From a checkpoint of a small transformer trained on Wikipedia.
Size: 12 heads of 32 (1 for keys and values), vocabulary 4096.
Architecture: LayerNorm before each block, rotary positions, no biases in attention or MLP, tied embeddings, attention and MLP in parallel, capped logits.
Training: 489M tokens, 3730 steps.
Each number is 500 + 40 x the weight over its row's rms, rounded and kept within 0 to 999. Layers, rows and columns count from 0. Numbers have three digits each. The size before them is the row's rms in percent of the matrix's.

# up: layer 2 MLP up, 1536x384, rms 0.159, rows 522-621, columns 0-63
# down: layer 2 MLP down (transposed), 1536x384, rms 0.153, rows 522-621, columns 0-63
up522 107:552516471525585506513429463499480463530432581492406413471523542509461536479474460545530485550501421473566464536527453452528556512522541457477523479508449574549436488492495498567505494561534550
down522 100:483384481505505522518508470477493468458506558524507523475460399452487422568563473472506510405555563585528465510502458547524522480521555556490491489597553473457529492471524489526547530511570510
up523 107:514505475471442463466509446493466509493471515490572497538467462498513485576497500537467584467548579503452483486524493566514498484536531510456499479516534458511472505537560402552502525443454613
down523 096:546499561529500460524515483528515458515467513487531478419459509452458506470512462498488516496515436471458551562464501472545446515429503525469456540430460480494492511481503453603503477440483501
up524 106:494546536555450443558536505548474493554399591500516459542511416457396460517528527579595489492480533493539531554499482537541528469486525473481397523501530548577426500591560484503482556479470461
down524 103:522528539535487560474508520531483535497505562537419513494487483557557508541481485547508517531529510445565541461615587540527574541468498509540438591491546496539494523538497464468452523463515479
up525 102:504520426560470505493451454512547540535430490443479438491491481513503565435520506507475486519483448526558503469484518454525569452438534544451503504521543490495470513479438482489509533510528532
down525 108:533493491588528436522515520524479523459559451541430462452577533529575494425469443543472438568536461483593490528442509429441443404495500544496483484531526453498448555495486542581536481509477514
up526 083:505458475510536529456522564468468478507474496524518537473481518489522495535522512508547488542529449508534495545541506528550493502505515517457497509464598524516474586555483465486502472427539514
down526 099:435507493435562564507581542435485485464520502507523505502525468463525566513469526491471425540508489463472503506550516543459487516509536516513473464482514559492431470567501436499508399474458518
up527 103:524458485538551542467459467460553560549406479525531561438526480468517497470478480478553547503571500487525550545519466528526568487476567440503458558492466441453524468538520459532499558551514513
down527 085:445510511584467520520518523490498554505495527483462438565494533475470494512542541491498565499513477526484502458569535471433468501518413560500564533509515441557552452498466533483511417492495491
up528 100:498502484504451459529483521471439526547468504510471561489517517380444493478468507502511473537495550538503532535512441494485512439458531602521516440520537455555536490525480432525514516534442523
down528 105:546495514536549470498539525506529497559529422448543417480571448544525515494544493500470565495491542492505501459522459532460552469475512538439470491458501528467576521418532428524514481495460531
up529 110:539492560452487407539514387515468520448510511542507554528545551509522475520494550468507554470552431455543472488516469515468513558541531534464493463531431495527452462459486542491524450516501481
down529 103:473576561514524485463594502540508527485513527449444431515482451522450536485512505413500497492534593523427422515530416470487539485505527618442542501523516498497539485474573547517494534493528492
up530 113:475493464455489499543548518467475538501571501451458541455535426502484509544540526548533500539475517467545481478558520557450461557459589492560490470476512539477446508500493527494497545481474510
down530 097:536542580459538457530498550560517506452513445553491547510501501563508514518526531491524450458489494485560511414492507471516404476483536432447455535511495432514514462531512495546458449510479537
up531 087:475472499486538593547491492531532583491577524538544496456507467541435514439465513495480543509509532433474556525535529509581479518417487472473533490525465534453508450535552468475514451562475530
down531 099:571562518514500486449434439495600493501585402509509460492437511475447533516489554503503520487478477495511533460456497496521489445424529462535554479516485515497481574493436523519505529537499441
up532 091:486472443434496505501495545463434473482465452540449443519503470510514435507508455498514451486539486499466534527506483484504521465462478523495474532522568568525526490500521459495437559470518451
down532 091:370536393521498471477503533443474483445512547467551415454537470456534420452543476526492528437482430491382475455547508472463569486502486502469488477483481526461436488444529467520528481523431499
up533 093:484468496551540543495515510528433493472505474476472457538584438604510563497600514559453510595484476494450481433459514521538410451548488495485491500541533449499426562474545525548586572434503519
down533 093:456479445513499502486495513557427491513516514436497529452484492495512439463560534509527553469459532519512507531547485491498516434567455546497494455418522493530496528493488510488513551540505479
up534 095:529577524486461449485517451561427548440401551504514486532529431462525469529499562523493510500534548492486519577480468511557557513507498484485449478418500404532511508522543469467468506469529459
down534 096:418459478484528503430485465510434524469548502487513475480462603421457514496450475480430444457467544473483509551523470467536515515457523527505466556560519445497492454522523548529474545453461450
up535 108:537518493439516516510499509460431508521450471494398478505556516477537504443507488475527491487559513488494497426406559451496451471470529499561494508480484437518493440531442576543500470474541531
down535 112:524539400484458441442415477596531488457486533506473505524575529472478559461484489466615565507448427438487460562479493426543556495458490539569513551457522490453481533503518513536531506521508486
up536 094:494457556531473503516545459449507378512436506499462531429477430407503564492545514566492462519589505569543414526518541469573500507545431513532547512483472486514477522493465495542433445481530573
down536 092:527501520435427501507463420501512542520525505444524511426419377482496478475478471461566545495514474533487423525499497531549443577538511533513585542512536437479477431490484604525503497512511504
up537 095:478556559545520519429432503475475463400498519509506517438425449537484486532485514509536501517469476490533476515515533480573413498550440529435538566493486493584540466519422509443517454487504417
down537 095:472464516499542563535505527468576445544470509513468503451529498522483510424489519549431543535494537533519478512514462553465483473492545513460449515548427519497477468516546525475524448466517469
up538 091:594476533490488480536528521511483558473462523458494476532561453511516509503565509553557530515458532493502571493468448517498482480484491504428499484508489472640483536455451494425550453470516433
down538 104:424468567486504490532491519483473531438493493518442518509568497530579525489510502549514543419508534515521567449466493493534483457524508534492478546489557563566496540470516443560500480483507442
up539 092:480483434543560562526508514495501542517477452473526511487431457446488486536549472597531547523561456431580534516476529522494486445478469485461512467539550497458453456464512472493473470528464528
down539 104:509483472471520558503519476529456562534549472477526469513502508456567466540524486522482514479566458423497463520513547541551488544473494532459539492491557511469464522425449483540496458559442541
up540 113:491555472508524557494428500498601506482487519530539517455532536554457544503521476478479546439468556496502495519550560596556512488520489467560592499571453427502508528545500492567540526475548509
down540 109:438486573532572507480464488410475528402499459456493501557543484455450472483473547483575506540500584541594472557530510450431484537572459473478518466525539495525504468503485502518393500512575449
up541 115:540513553477536503539528501436512471535477530554474448475470493502512580529454496460517501506467502488449506469463549510519492484564492460504547504599466491535472474562513442499451465507549540
down541 099:524525419465450485579523530495494421442487497478477474457476503500526446543476488563512504432505501558513449472477507471502467549476437457478544501541536448515492555411509464483460521495448506
up542 090:563508453495477467533472424570485501503499471516508536535545463489467473508473408542452424494523534525538474479515560496498574440469461456469476563541538534501519459523542418446497471473500450
down542 094:479509498479510483514520592462492505546466442468478466553477505472542519524473488507524468522439598466479486453392577532466508464510491492591504460439553441447494516484472575504473478473522462
up543 099:529512536536476498537563562473559519532414500498483514427491486570455416461545471495490515497529486559479463513458489533563555513524476446501461483502534534472538477475479467511442540506513517
down543 101:501480496552471452532530520501488549487470453467576523512508486524487505493530462487489426475560529550490508484477503490505545475553533456499446505514536449409505509530408503443424539492492515
up544 115:562477468496474502582458561469523492562478469479447519549444533524429540552487416493523549464517460455465446567462490586516522496500569525498508517469438547561443486514493429569484476528455499
down544 083:476520524549517446527491447486554505458460496484541473449505450530556497497476489493514451581499539573503498469453525417547517470466496481479444527450538403403456544472490581489567515495544510
up545 116:430497433470503532462497503463481573417425541473490600503458482441488543493499518500551492475541488492418450503492489552497489446447462514507557467450539502515582461473466503465569500483486521
down545 110:461524497607472467498506515465498483482414506546524570512483561544539495529535556547472511474483423553457450449516490507504495518426541437532532445460531510562496474436513518435506440560514480
up546 100:460512434478457469527550469424517446497537607430477545527436427525479511487432502492542442525512520553565505501480495565495454549498532437513528615501522569456530504549465499493509517473466506
down546 108:524550504507516427457502500433503406520518534550472516528496484506464518442451519518447475552494524548565460470562435482502533512517527523524515490488536511449466523473476491515502540539497490
up547 094:530449420500523488500501446454510498499550504525515500484487531508532506480530513484535375458502570558457560445505508451461460514525457443404511516530459534515531475481492479520485471485563475
down547 096:560534511523514505467461502536447460442522500554507503573451571516477443512565518459551417489470491439498577513543464532548466612459511511510529477601499519504523466464464504536462573546516555
up548 091:494499527558534515517546499541484531527443543570458483431485534572475550523450490443494448534447529519416497582444451497493541555512470510430513541522504522487519505569505481618506519422499479
down548 095:556477499550459464588551502457556513436534544473433535475504474598496489428442553515491482481521502532403481423525485563560475552484550502570554465481477524490502534473618528508465497535446470
up549 096:501453495506550534483515514528496493475495519420534482508468517551534429555510518457477502520484539505506492522508544545508558510480522508470419471474592601517519493551575553529536476464562508
down549 096:520467540526440472445471474468495452553469422516445493504561584518547482504567524566494483559550541450479469534456480503435512453544495444527429464434498457563518541483535491492456544463495506
up550 097:454479488508440506459524517540511566430543557528486503526423497448507491499531465533516555549524447515488429506421451551490562475501519476514474416475521447472571529494504511526473548495568486
down550 103:420505567475458556488509539545486439519585477503510472591511597509500480481528443442484511482462489471545456514562439520528521528503474472566498454516501503496549544480456456562544593489533515
up551 100:529512508531424497451517442498518478502562471532460510514499450605507467475549482580508455535517486481495466507515550528477535498573556529480488392498506479492548464468446595570468519491477539
down551 104:439476490491468538446492506418557521539527418579445555493485441537434567560489497567504498542575539535526517511421533532462519481520496437539441472564506492562495468472494570529508545478484498
up552 097:544550510504535497504503435422533440477487524544487523396481516447484522487473465451468501564527514499556571540439526503487522472457473483555504463531507462541576503517467528510542499439451577
down552 096:449526534487485505530470491548523450461529498495575493499496551497489480428459493528571558509523524438505524524516543546538559514481504473454503468485501528420509431547551461457519508540490457
up553 080:505455405410420463530480432494514604500569545499455486441474472514498528549500464445438436521503482520510520486512512480524547574463498521531461509486513538494481465483450501504484567521540584
down553 109:526461538440398478476493484504458577533553522522493546501478509493500559533410556491479451476478532531494454509457527455453526567476515557497477537496481517514504527567535457553503573495538537
up554 101:439517510475508536523480480505462531521547527537429499455505494469433490447523518553470492449544503475505503438548515426548486521474473472536503462504495501535465514430530457503531610496525462
down554 108:486537510433441454413484507505453502488492565478501526478500464522467570488534438572498513501571505517519436455497550521530505533442487526503480482571491547456533492443507485497523452427439548
up555 098:476491479463475428566476481531513433512489482508509522480546439526525462476499562515456556498532491467463526488521541444475519512459507533453519468478576517440492558523479472421502477499516622
down555 108:508468421479514484552525543412433452564496443495422574448548528546509554463489491544402482511540503426547517475485472509507539487451484421560424569428572578520476521462446511496519495470512463
up556 085:541499540562489502515483505539540382561558536468452465513463531522497484539539520516497456511508542529440509564538558539560584482489473478501462473560492480512474468561485449535532601463526512
down556 096:406531563473455504442464474536454444507517506514563482559524516488484476466511558489494395440485520545455450488576452511528516510462556577505485474532451495477463545440530430494423508370459495
up557 099:471460573511482525554458499460501453495548427551584473464492479517548442528610503584491469516491435517477556573525448547537519450462459565551501455544521564479480548482475451514498479456458468
down557 094:533487489575459469481511490489470506421459468495519496484556453437503524585526428529479568501482507516517512521514429473485507550490489502475515496528461438573547508419505465499479538523482463
up558 099:482567571524480551499519523477504435535444483551469480522505483507495524456451454508486443478457471580509419505564493551508498492447484563494505485465499474511557455491538502481548508524496578
down558 099:501450487503617459464502435444473536561603483480457502468496495508570567485493522510543489471481503449570495438447504544537463497524561505583489441506522523497517497573485528590571441475536495
up559 091:519503533476518485491489491509457496431478518496524451467508463586438511452557483504548506502441458458502555487527474510461554446486505483534451476520442484421468570485507483508520507471605544
down559 098:524527508512537476515532491425469496556481548567496533461468520534519554508558567445548489445496504491456456512505484512469500463535529544515469524501470480539525486487501508506551567454511493
up560 097:496492498452442470519513471493561481449554513547484542484544488591516474507395509449451492479526498450492455505494448514497559485447528567475480526464436482524424497453487539515535534484517543
down560 103:470527477506585490536542545571526493506518463522436526511525553471441491525493455439516477454555453477489439556554503588535455451568438543442479531445471489518584389480535448516487498422498477
up561 103:543486537494539472490478502478457476453497545450497542475536551449513523510467472488510552518500595565485498465526423453564502401560460480593576526462446408499478496523498488439509512468498547
down561 104:537448482511504517531545521461508461472523478485465569467507472484529543510534521511490544510451541541504546504499454529450434514531482533495522478497505462544528472516502525481514482521538487
up562 102:519595517520563501532515517516503406462503517540462514480519490621477509566529480556555495462497483541509559523512556450451471435494484470516527426566569513542500542538518498496483456485419521
down562 100:601470501455468449527489515512470519421497504544518510525488482512513528420533512468533568443481452486534531533510575436492581521481493520551477418479522493529557506542511560483487492547519490
up563 101:560472459526491554543523525524525483488517480511535420457494502516439476528540468576546443517431473515536495512478534499461490572482477500467439477539504512519520535540477527455461463439437458
down563 107:516538471546476491520528535526493447492439549521603398561481556479505474518508456518535490547534510535510470554551468555504463527466529472461507478554527537513497543558501539490418492503528481
up564 097:533512482482529525507485518508448600441598448439497497476549464549538483509530499472513547566560520482502452488467528594448542556480478415540622504477492553456447488507441470486502464570527448
down564 097:547536429521455524453549486445543493497532601505470582440468501488495499494473434531508503456486505517476447524485541483538430438525502474528491482490519420422546443538517525497541556539514507
up565 094:504478509574472444499595486492491530488474550503597465468407520516498453501574414553532470482470511488450465540549551516514496430520452577459449523565526488538471576505466504528494491482480483
down565 098:532512473492486490423501477520448509556519473512534565509473460547499496566511537542466441514476456522501508529500525525496519486489552502490483484528497481489531532493425483544459428484539431
up566 097:491569574521530517552536542471483506552459485508492465466524516549482445507479520483522527473452494515479502467482517474521528490544422445491580445494530399555479505462518440478485494513526471
down566 098:525461499410494511509468410508486516510558471496484467500520503522507567569510465455507428501489494500459462475581503414498506480542468521469488514440511482492542544472494438526423523470454503
up567 085:509556532489587526481516505529500501504507568521457587486481467448433505487505464484488509517500526425520495454499462477491554493518461463530534553513466484425545490436490426464489498492519479
down567 100:470498539486493515519578552512469480511542531478414540493510501505453547505495465497530448554509513482498509526526518447529468546493503483446566511499496473540512474484486468513472471576461473
up568 106:554560485518471537546517460501470540517519473487518442494502454517488508534518471462488438508429533542528492518503605451469473467525472493498453539559511484489481530538499509502476468468512470
down568 098:502449498530513441552510479511456486449501515478520463486480455507451488441502543500487459477532479515485442540517541512535503470483431502521476507513478583498558482454501503507481511481554462
up569 103:513449562509518467488529480469515550495527484486479432496465529539509570520509557476544482494528476524495457492491488512493451471547467500492470500495458469464498526526460504480625500514516495
down569 109:451484541543461609545532457495525502498485523484541509551511509444547477482538580405543445546504531569441509549482507520524504469458507457498564530500452474527420584548490472525616492484563497
up570 101:505550501508498491474550511488481452468547479465422472507411536501597533489556511556540433498498475523497526541489509502502463506486475526540538554430491439513461499497458439534515544547538570
down570 097:523484518465531491506486545490511546437556524520527541566518451573465480550419553507497435538465430472506428408502503483536476455478489550481493503616529519500469449553550536527526426518439509
up571 099:448542450512493448536484428513418495507448570521471569505484518470480448493459469531504495580453564428500516457537500451517478494518493465523530508444518456561457532524513570427537514521505466
down571 102:529450475544559545461470476587490477522515500543503552496461495491511511551484537495504493552513540445559534428479500510545447516469459506513533469529514536547565526536522531420448493605576577
up572 099:487526541547505534549477513518514529518457494530538513538506435474430564547538468513476444530540534540508586529555483568517510517456488558434479400580527403525456540472538463484499528481509511
down572 106:506535506457509466472453497445508472530507469546481475544520518517519590545404518497459514494536535457528572517567548540424440419503497503443496529492430521445467528489467511536487510504556542
up573 091:484537517563544495500461537502485465469581536422568528440563510524503515465458524467519431541585562445499478493475499471466489544556571453483477474453504431464472556475549526514541492502521565
down573 092:542518498425635521493515497497522468418438453512499562522427500552477538526520511558418460541476516568559429578491539589510521477442556482476541475581468497511532476476510473513416480455506463
up574 105:514529512531499606510502448554461513499550474505477524501459441543450447490572527507540467452530485504435522522518534552526442529472462558466408511536488470466552514537474488494495503480509492
down574 109:541459477490486519470500513489507505507577492527490469538438509523493503437483514436486533489552416448516532499526557536469426524489578539479459521624492507500438464525537542488520530575468505
up575 109:492486535605514527519513479508491460516432476514572600497471463480535551516481499493471493443559501489448483577528516491530503441441558558517514441486436546504492487583543373553464467573495461
down575 093:540489553501439464556470430527568518500461467518515505560427484460526520449530521520520531528521536499493515438486497496413534525495481539460490519506509465478499428481476541537544480568473521
up576 098:536479478449589504536454464493461452547481564481494462480484417532448442519462478498473510542519423463445504532471430475552529496452492424456542547481516514474517485453496557440432449523481427
down576 103:459520525532506530435535444601501503485496513501497457461544568466472542482459459422453502439542445476501490468520485478496538468527527511495552495484517486485540506498475485538545498585539444
up577 097:494520496555455497463523491475502499510433516527490433503523479497467538546515522485531507439541500502466541556599510444531456462523438480460479425565484533483536446455495462471403469456525539
down577 097:466475517430516481447492500471475420522507505504489544519463439454550501473473476586477546543458489472522501489546519500457537533445449509614517543463545456525495502487484475439454510592532494
up578 096:526529544517558580520420493487555569448468431491524523494496536519541460490532464556480456492634453550498535503540474480516476530568379588463555447541502431548523509472461462436572581443504573
down578 106:556467457488504454486462472541438521535510497491489524508554506524447516573452475505456498597508513455453445470523533543493503542465514461544472517550459473483567574489459518489485538534542466
up579 097:554469517492506554543444534496472540446515457522480496541457519505493511479517434544488497542455538477464441612521519520502485444503471473451502502435468506532481452549544479472597444465493450
down579 101:451468555456495519584464511459483481399541442448460508475494502517518405536533502549480413475483494516490530492436480534473475533551559453567535467466539534488560515525609483393480511491480481
up580 096:591426545464500519501515488497473502443505497524513491485446521510512520554536400528548528465445535491474551448520503535507507572432438430430531462444513478504517475434486455495552527540536512
down580 097:469516420534521478525526475474423505508503518509483549486522482560529476500485496567462481536500488518509477518453483498563471496495509506468518547433573496525485544514485454473505495465487464
up581 093:550565465507503506508540545439485547504445449497588534465524455454513391516390440465538477526562476489469514524519527527507515512545418450494550532468512409460495461506498512483508566533452436
down581 104:552526518521498517519513546550526443496483464519495447467480498560454486527465482421508487587451524475467546520501526556455531430532530507468500570413519473492516515521508556504512635537473542
up582 106:482483503494505496455480477494497508531531525524510531480467517514473486484475531390449470446444492569523425482456490506543577520472508579529473552526454455480472559511458490507535473460503497
down582 094:447525486452508510571512476493522472483503476506542446496528459482574423462471454472505545500501524458458559452495495449526508516571477507503481417508473473480499478514529484495533462476577575
up583 093:414531500559485519535491440504445460609411557515496467533546475537499496528473459491444431454456506533450504566457505520457414504522517434562489481465513480514545492471480450570607471505457511
down583 094:523573493512450569601442441510539527554416485449478530455422546449608495540509429525524510505460420491464477514504485497558495495524547455427471471502547508514414509558509509485481534540498441
up584 094:566457436504537538515500592505456498540440544520459489479481508543500469480494462472551450465497467471458464503516536535533457502489566491475481568565483509442513508483543490473519489509491501
down584 102:535570536546419537485541497530525418493543517522499526476502478526466480403542434524514448482510589410497503453509468494508513530542566517465535529480459424467466509442506551440535549577568464
up585 116:489535525464533516460464515455513490504482507569519479519410507524508535530500477479492494553444494512511489498524516437500482474460489517451494483511469447524498514469477492466472447433575500
down585 110:480566502443488515464506545513424525493482453497529420524479423581510478524535483468582536516537473550489503496490542485492503489426465468502412477551519521467465490498471497530537518447524498
up586 109:503502540522498560477500515550524424581559547506483520502510483523443579489493519487565519519610515496562450465500516573509500515511564403549503568475514487515611504497534458542532556475546507
down586 104:484503493444476562471517491499572464477530544535503473500559518512459419562560504549483484433477543420539601508481497452555549438530476564462494428589517431573512466602505444537527540453512518
up587 092:516503491456477532584495521459523484474528421450504506525510497603454562532525542465501555496562439505510492494438448594554509547437493446480485435537469503489564568481491502548473448453494489
down587 098:475477476498540436524508530577553522445590488557487518520455531516577427439505438535576565540491500548530494533494504506471483490544525478513522469503511531553524427573526514570529585493490488
up588 097:467514504497522567437473531439477539484537490512498520487458446511496442396524484549447538532504522532452521515510467505485537451531571511545435457520447500401530514495511520511501551471570517
down588 102:485522531397509531527501535511464489503450448531515493422505543542540509521551508481449470428476501496494560494543466467471437563520502478481484534479499524549520470542514562514537516444443485
up589 103:513528474503513462509592453535413520472489448508447500580451494466496539476509477538507429473515455488502460519480451526431535456487524509573510472510468393564481469486462491598429444486464450
down589 098:512517528444520480485550517465447465513476453436617531465444514483539481543498494512489566438496595516427527539498534450496521522475604488484437509505514497472494467485466496533497479494481479
up590 093:550449530487447503471482581509502520458564516521432494546406514451445495460535534484499484506474548542545484491540638477473492518414531514448523542471505510510552473471514476448491585446506490
down590 106:530485504419540459440459554554440542536457465598389523499474464500439468433432478543468532542474519527421537451534436492536602432439549577441478541506495470467487533421477516490512562485512463
up591 101:520552447486543540467492480542516525516487496486513513448424464538480537543588529470487508538535544506536458541447533446532506481486414502503381529480528545487532520454517514513468477477512533
down591 102:490467501502475508475477479503552494505485572529470424477467480546504515518496505510544460550465493509466504412459451567561515501462444501426556457503537455466536547525500551492498465529567522
up592 098:590472458522543575508544513538579466462511497565476479545529554491483494489474496523472439536460541473545530445471454478429503494468576533526433553497535526558496549484461425492514464484513475
down592 102:553495448468493455512544553515538513479543504517524458488469569468447449486532433545534452578479538450456496456446479484485502483501491445477563492469496433541495482532487504401531527530498496
up593 088:569553478518506497453481475526448519445489550428492470445497478561437518538528462526561509485539497543480468513508537548509540547455422548545557470496480471544522452548475458480486531461473487
down593 098:524495447462516451449516550455494501474486453484476494497444451507441524592529568565545491465525527414480596488468464505522535474589501496475476459538502516508489423557507461550532572508541574
up594 111:478505532529546503568553529520450463443469523513466533513479524455486534596558557434523476440547506503480519468459542500490481525452472452474447477510504452526543540477464494461527484520525586
down594 105:508503487440546481514523442492492524534460499521524506557476439525515508457531486507524492510459527508539517423498480483489520504546490417501488535511501506529460438463468504454451482430541478
up595 106:478563480513483555526475459503484480519615537526501480495524529539450553487474488488544463488487519539524522522487503473439514446457489560534505527495504526555517490494471426486461415507560471
down595 101:574511494512472548523379496512544537463450521470523475513509496514485469488499516537531495513473520557556543477445607549551497554436573516472480517465466507533495474472534512494578479514511545
up596 097:503527510464542462514524538496481563459542464514450506496475468551533529474433512493553456481490381423480520497494439473482507481450456423455527439468543505584454546483498519541528550576510505
down596 093:413473525473527535453496491493555549596509494513491513595510514505536487560547493551486470441494470505486564525415506481465506487553435460522515494443553448496467530538478572487498533492500496
up597 091:517536433476461540481561549551511473473539487475496583524486601471477477493526516460596456526529549493530420490493529519490487459472484504521468543498533519459509555536420527571500498505485458
down597 101:526465506510511499479546520516535489550530445411546526544514518482444523480530477478489555521432445397471509489468535520542495484521479483505545467505538510464540519545482426464559470510512473
up598 085:525471586512529584439509472486432511497502460556551494562502538512523521495516511568599447432469460495505517510582467513543528524464504558487509470409474463513534463505476477498489511509553501
down598 099:534392528519521465532524478517441538493542487475612521505470522544458490440527516474509526508490485485508435531522486521482473481505509527465448538474494555534448454498429518428550445521514469
up599 110:478540482471571486503444455544481526521502448433547441569526460516467497480544565536433511523446393496478511453503514512519584479499567519484501521521414486514587518477511517502575532551457541
down599 099:484554518511563557473474554549509522555429474508529488474514539480529512547574468514484470450507506456440554435451553525541578489472508562495508496453489479509557518528503509552573431500521480
up600 100:482477560489466496510520494369598490487545518492522464493524525563510539539472606539492532541507505508482513447539504505441465462510465496513560569462498474509424587463506465529476363523453447
down600 096:466503533552509625490523554497480578461475551533524560462452486434480495539439440499490523515520495545499484471494531510543532509557467522522476459506522480527503480503540492448458446463477472
up601 084:499521589523481552488576557476456481487425498520496514489490505520546541443506464565516513531523492491478513517477511476480573446549530420542552588465523529533486534490480427496565434533501479
down601 104:558486515549494556468557482463461456524478532592494544520514438560476525486526476526521524486553553539503488514448508509405484509576540451455513561458514534444496577550484448535493468464508516
up602 093:524502463444510535458452509508488544439480516589492542503501501464486562430531499467557480492520486460464432519461465490439534529545514454520489502494502615507486499559505520474484528426653491
down602 098:541453461561506512479531457444551486492513498487490527507405494486484529521530491478513514468531471488521517564488430491450494483592462493455480480453542638549537471429493514529505476564575456
up603 092:561543498489582476499471537530548564534430519478491618493510431497525526435498546472457540473552536548402530479520459559518485436501492467496428517562536522550509483525552443568536500518500518
down603 103:531509492519531445545531535491591525555520508481537546517476520524613480494460580444453526502524532529466525558544447521519497522535480541472507446519557494457537451534518502533458562503545505
up604 103:496532475555488539472579532519466471464499592473407433521455493546453437482524538490518504524547466557486456482487466458513490538417485490514490543470472537538496555544492532454522482452512466
down604 103:504437473552526539401592514517515627517560529472494435479480459478509529523448632505513497563511499490478502507525512575494547425503429465495530539487483498441470465466459514542447470514542562
up605 097:503530569491536500500514432521496551468542481521477495565572494397460417473546527461487505546479431533422499559470545465532566443430499454420482476501464439532569481589471468538519509562540477
down605 101:463475511439471489453469527585531505516516439464464494486482470468529462505485472481499459480487523555483468455545526489599522562465467452530591473476541521444520433502483417513541480505475509
up606 096:531489454487522533584540496494469469521443454430525536581446487492482477534449481513500446437552507483530502530448528477496538533484428470505453451553551524552559545484546428549544469495486531
down606 097:482511482563476466482488506531461476482541484431569526564484601505545562521513507430476480508498487408509509561446503515494483563495436540484470495529401572421456477511479483552518527538474492
up607 093:493518470434492536475478489497529455514550479453502484549541480463520513476612471467504469453516559534527478536549541442541484514514536561461547528436470494510466423465480480440495531456439526
down607 092:509476540484434557535527485554504595489464459534517534410437551434488431505462519486442584511538478516512436535434543505510504506518518534496498526522500520480506448457531461537513525514515476
up608 113:527524468512529520468511477564521524500457540503583566472419495447442424529460508436548440505480555471480517512516491417461527430540455559551493465583529462511474483489518443545504436470432482
down608 106:533466506459511516555519435515595490511423520505480509443521504508485528572484484450504440461519476522459489559525474484439493489543484479499505442490500554557525466503485476483478500517494448
up609 099:493513516462487553509524454567583419438504494523545559450470483536472487509526483530487446489527476483490458518474433469532568476459520520483468533441532470477497549498492550440587500504510566
down609 100:535438481442483493487465439536461533491500528409518545467462519487509424523542559529514550509525503572471505594455506487565458507507487531547519469511437472441510498463493512538540470511528461
up610 088:539519601485487496533515481552539523453459460501515506507496512523490504527483491449492430529460468454582494459488548506531488515474487547535449526541537523516514466551504542431555504511475529
down610 101:501469463514517473479568438540521518491488486520470492521467491476435511459503509447503466505540525536575472465444507534446529539503524527490562492424528436528451411484569584461527535473486480
up611 099:542575496513496570478539473501532461492480509422469534494495517515510507571470570466525526547546494491552483556532458465508490501471515446544451516489476448489479534488540427451538497544464509
down611 099:458551522478595545542474473464540481578524508534529468550446493439508505499543515464483525493497489482555506481562544557448566587512495496475566518478487526439502466374531470471551439558508573
up612 106:504531536470497552478490516492537433509456488608521583576425545466475508553445481454454555474473496565417467506498448534486497486471513495519484550411484500537599478431554465498423507466505495
down612 098:496508508464525488579487503486464479554451465455478486494499498570474519460512460475502472524544499499475500429535433400496524534457499560495520488520433383507478514534488460542544509437535537
up613 101:544452512522533476480485499501479531535468463504465456554484522520459554486495554499557488454504462498466467479504428563422521475515459562415411488507519468516440532457438511464513515482596517
down613 102:584505479593509491488458545508429426526502496438465461480468516492614493546499500472470484536497484499513510515520523471469498547498566471425455511538523492478542494456539538514473480543527514
up614 091:438481515527445481481490502516525501435517518546480528534405463490511421501453514466551536502498537433439440551497464498493563454506511499459591458479433500516517492508488561476527492492408486
down614 103:441509511514432454454434447508564496484557459473424519570511444483496419568467503466493422523534488542433467502513541447502497491476489488485544452518467546547476649484549513564480543405481493
up615 102:446510522483503516501532490535515502514485554513414553499477443527412507522522525480470593509499496502530468510550449480493416522483514543500528543444477472457488542496521508483481509528519481
down615 103:491494480493478480543544471485493490464498514545484441455517498531461457441466493460502539510540512507501558476450438547522515428492518517452516486542511459538444455505421472478472437524427573
up616 107:562491508477499469520468459447498517506454542487542548472538548483524486494474479427425472544537521509477482466468551529552520507448535516515544536527547520517499502610486551440558528532500574
down616 104:518448588555532483545492554522536557497487524507534484552473476429542488488457509512504493419544497489488498579481553496480446584451520468495576456480491482463510436509456545476493485503459523
up617 110:521562480471526476532507555508397538528451574534538508412505508450479493536394484470507555457522483473482531461480480470486534465518494586471485527472480487592594460445444477444489453494586487
down617 100:481562475544464441440491542492546444480479492539509586521491575547472503548493553588465470441546545488466466477459560509533515555508464529467429532519485551450503480524469462547465488508490528
up618 117:466467464519478505546515423510501400547471501502485528474569520516519572521515402511520435462479503467465523524543497461478528493500484484556450531495506451476391419451502427525556550456463523
down618 096:556532526539517498493445479486534490497482493465474492531477496511491431515482507488531596504480460551502532444523515487575463588492507485515497497570463530497515552552519515510422529536571510
up619 098:464520412520501532457458496485528492528509433483470394448526552479502509451513478507552445512567520445463409493482535566517549474507551488458522579540496520519472543511501468506521487480495445
down619 096:493467547546492426518478552529476453497485527549487480430544472497528543515540492484510522527515467446534410530482530432490541495522525527470445503443472486541557463377393474550494480584514476
up620 087:602536487433514446480443489454483529436505432465458497525516515561447503504523522486535493565494551403514495493500468520490480490529482416522532433482505508497487538509488463564481521486556509
down620 100:606444449550515482505557536503494595513522499467489528472450412462477499432596518510479542581562456471500459491493454443468452405478433505521537518503469514466473517478527510475480487534520492
up621 089:490511481479467520558583476439484470536593529541493475508499497531440522543498472549502529453502579427464552468476475467550503495438520487511434468426506477492490488487538500418512445591470395
down621 098:531511469493497533454529513483458461483541539494498475507449545527405556525501429533527500443466548442478528533454526504475500451533483476544487451446572583447484500509508530412518474550475500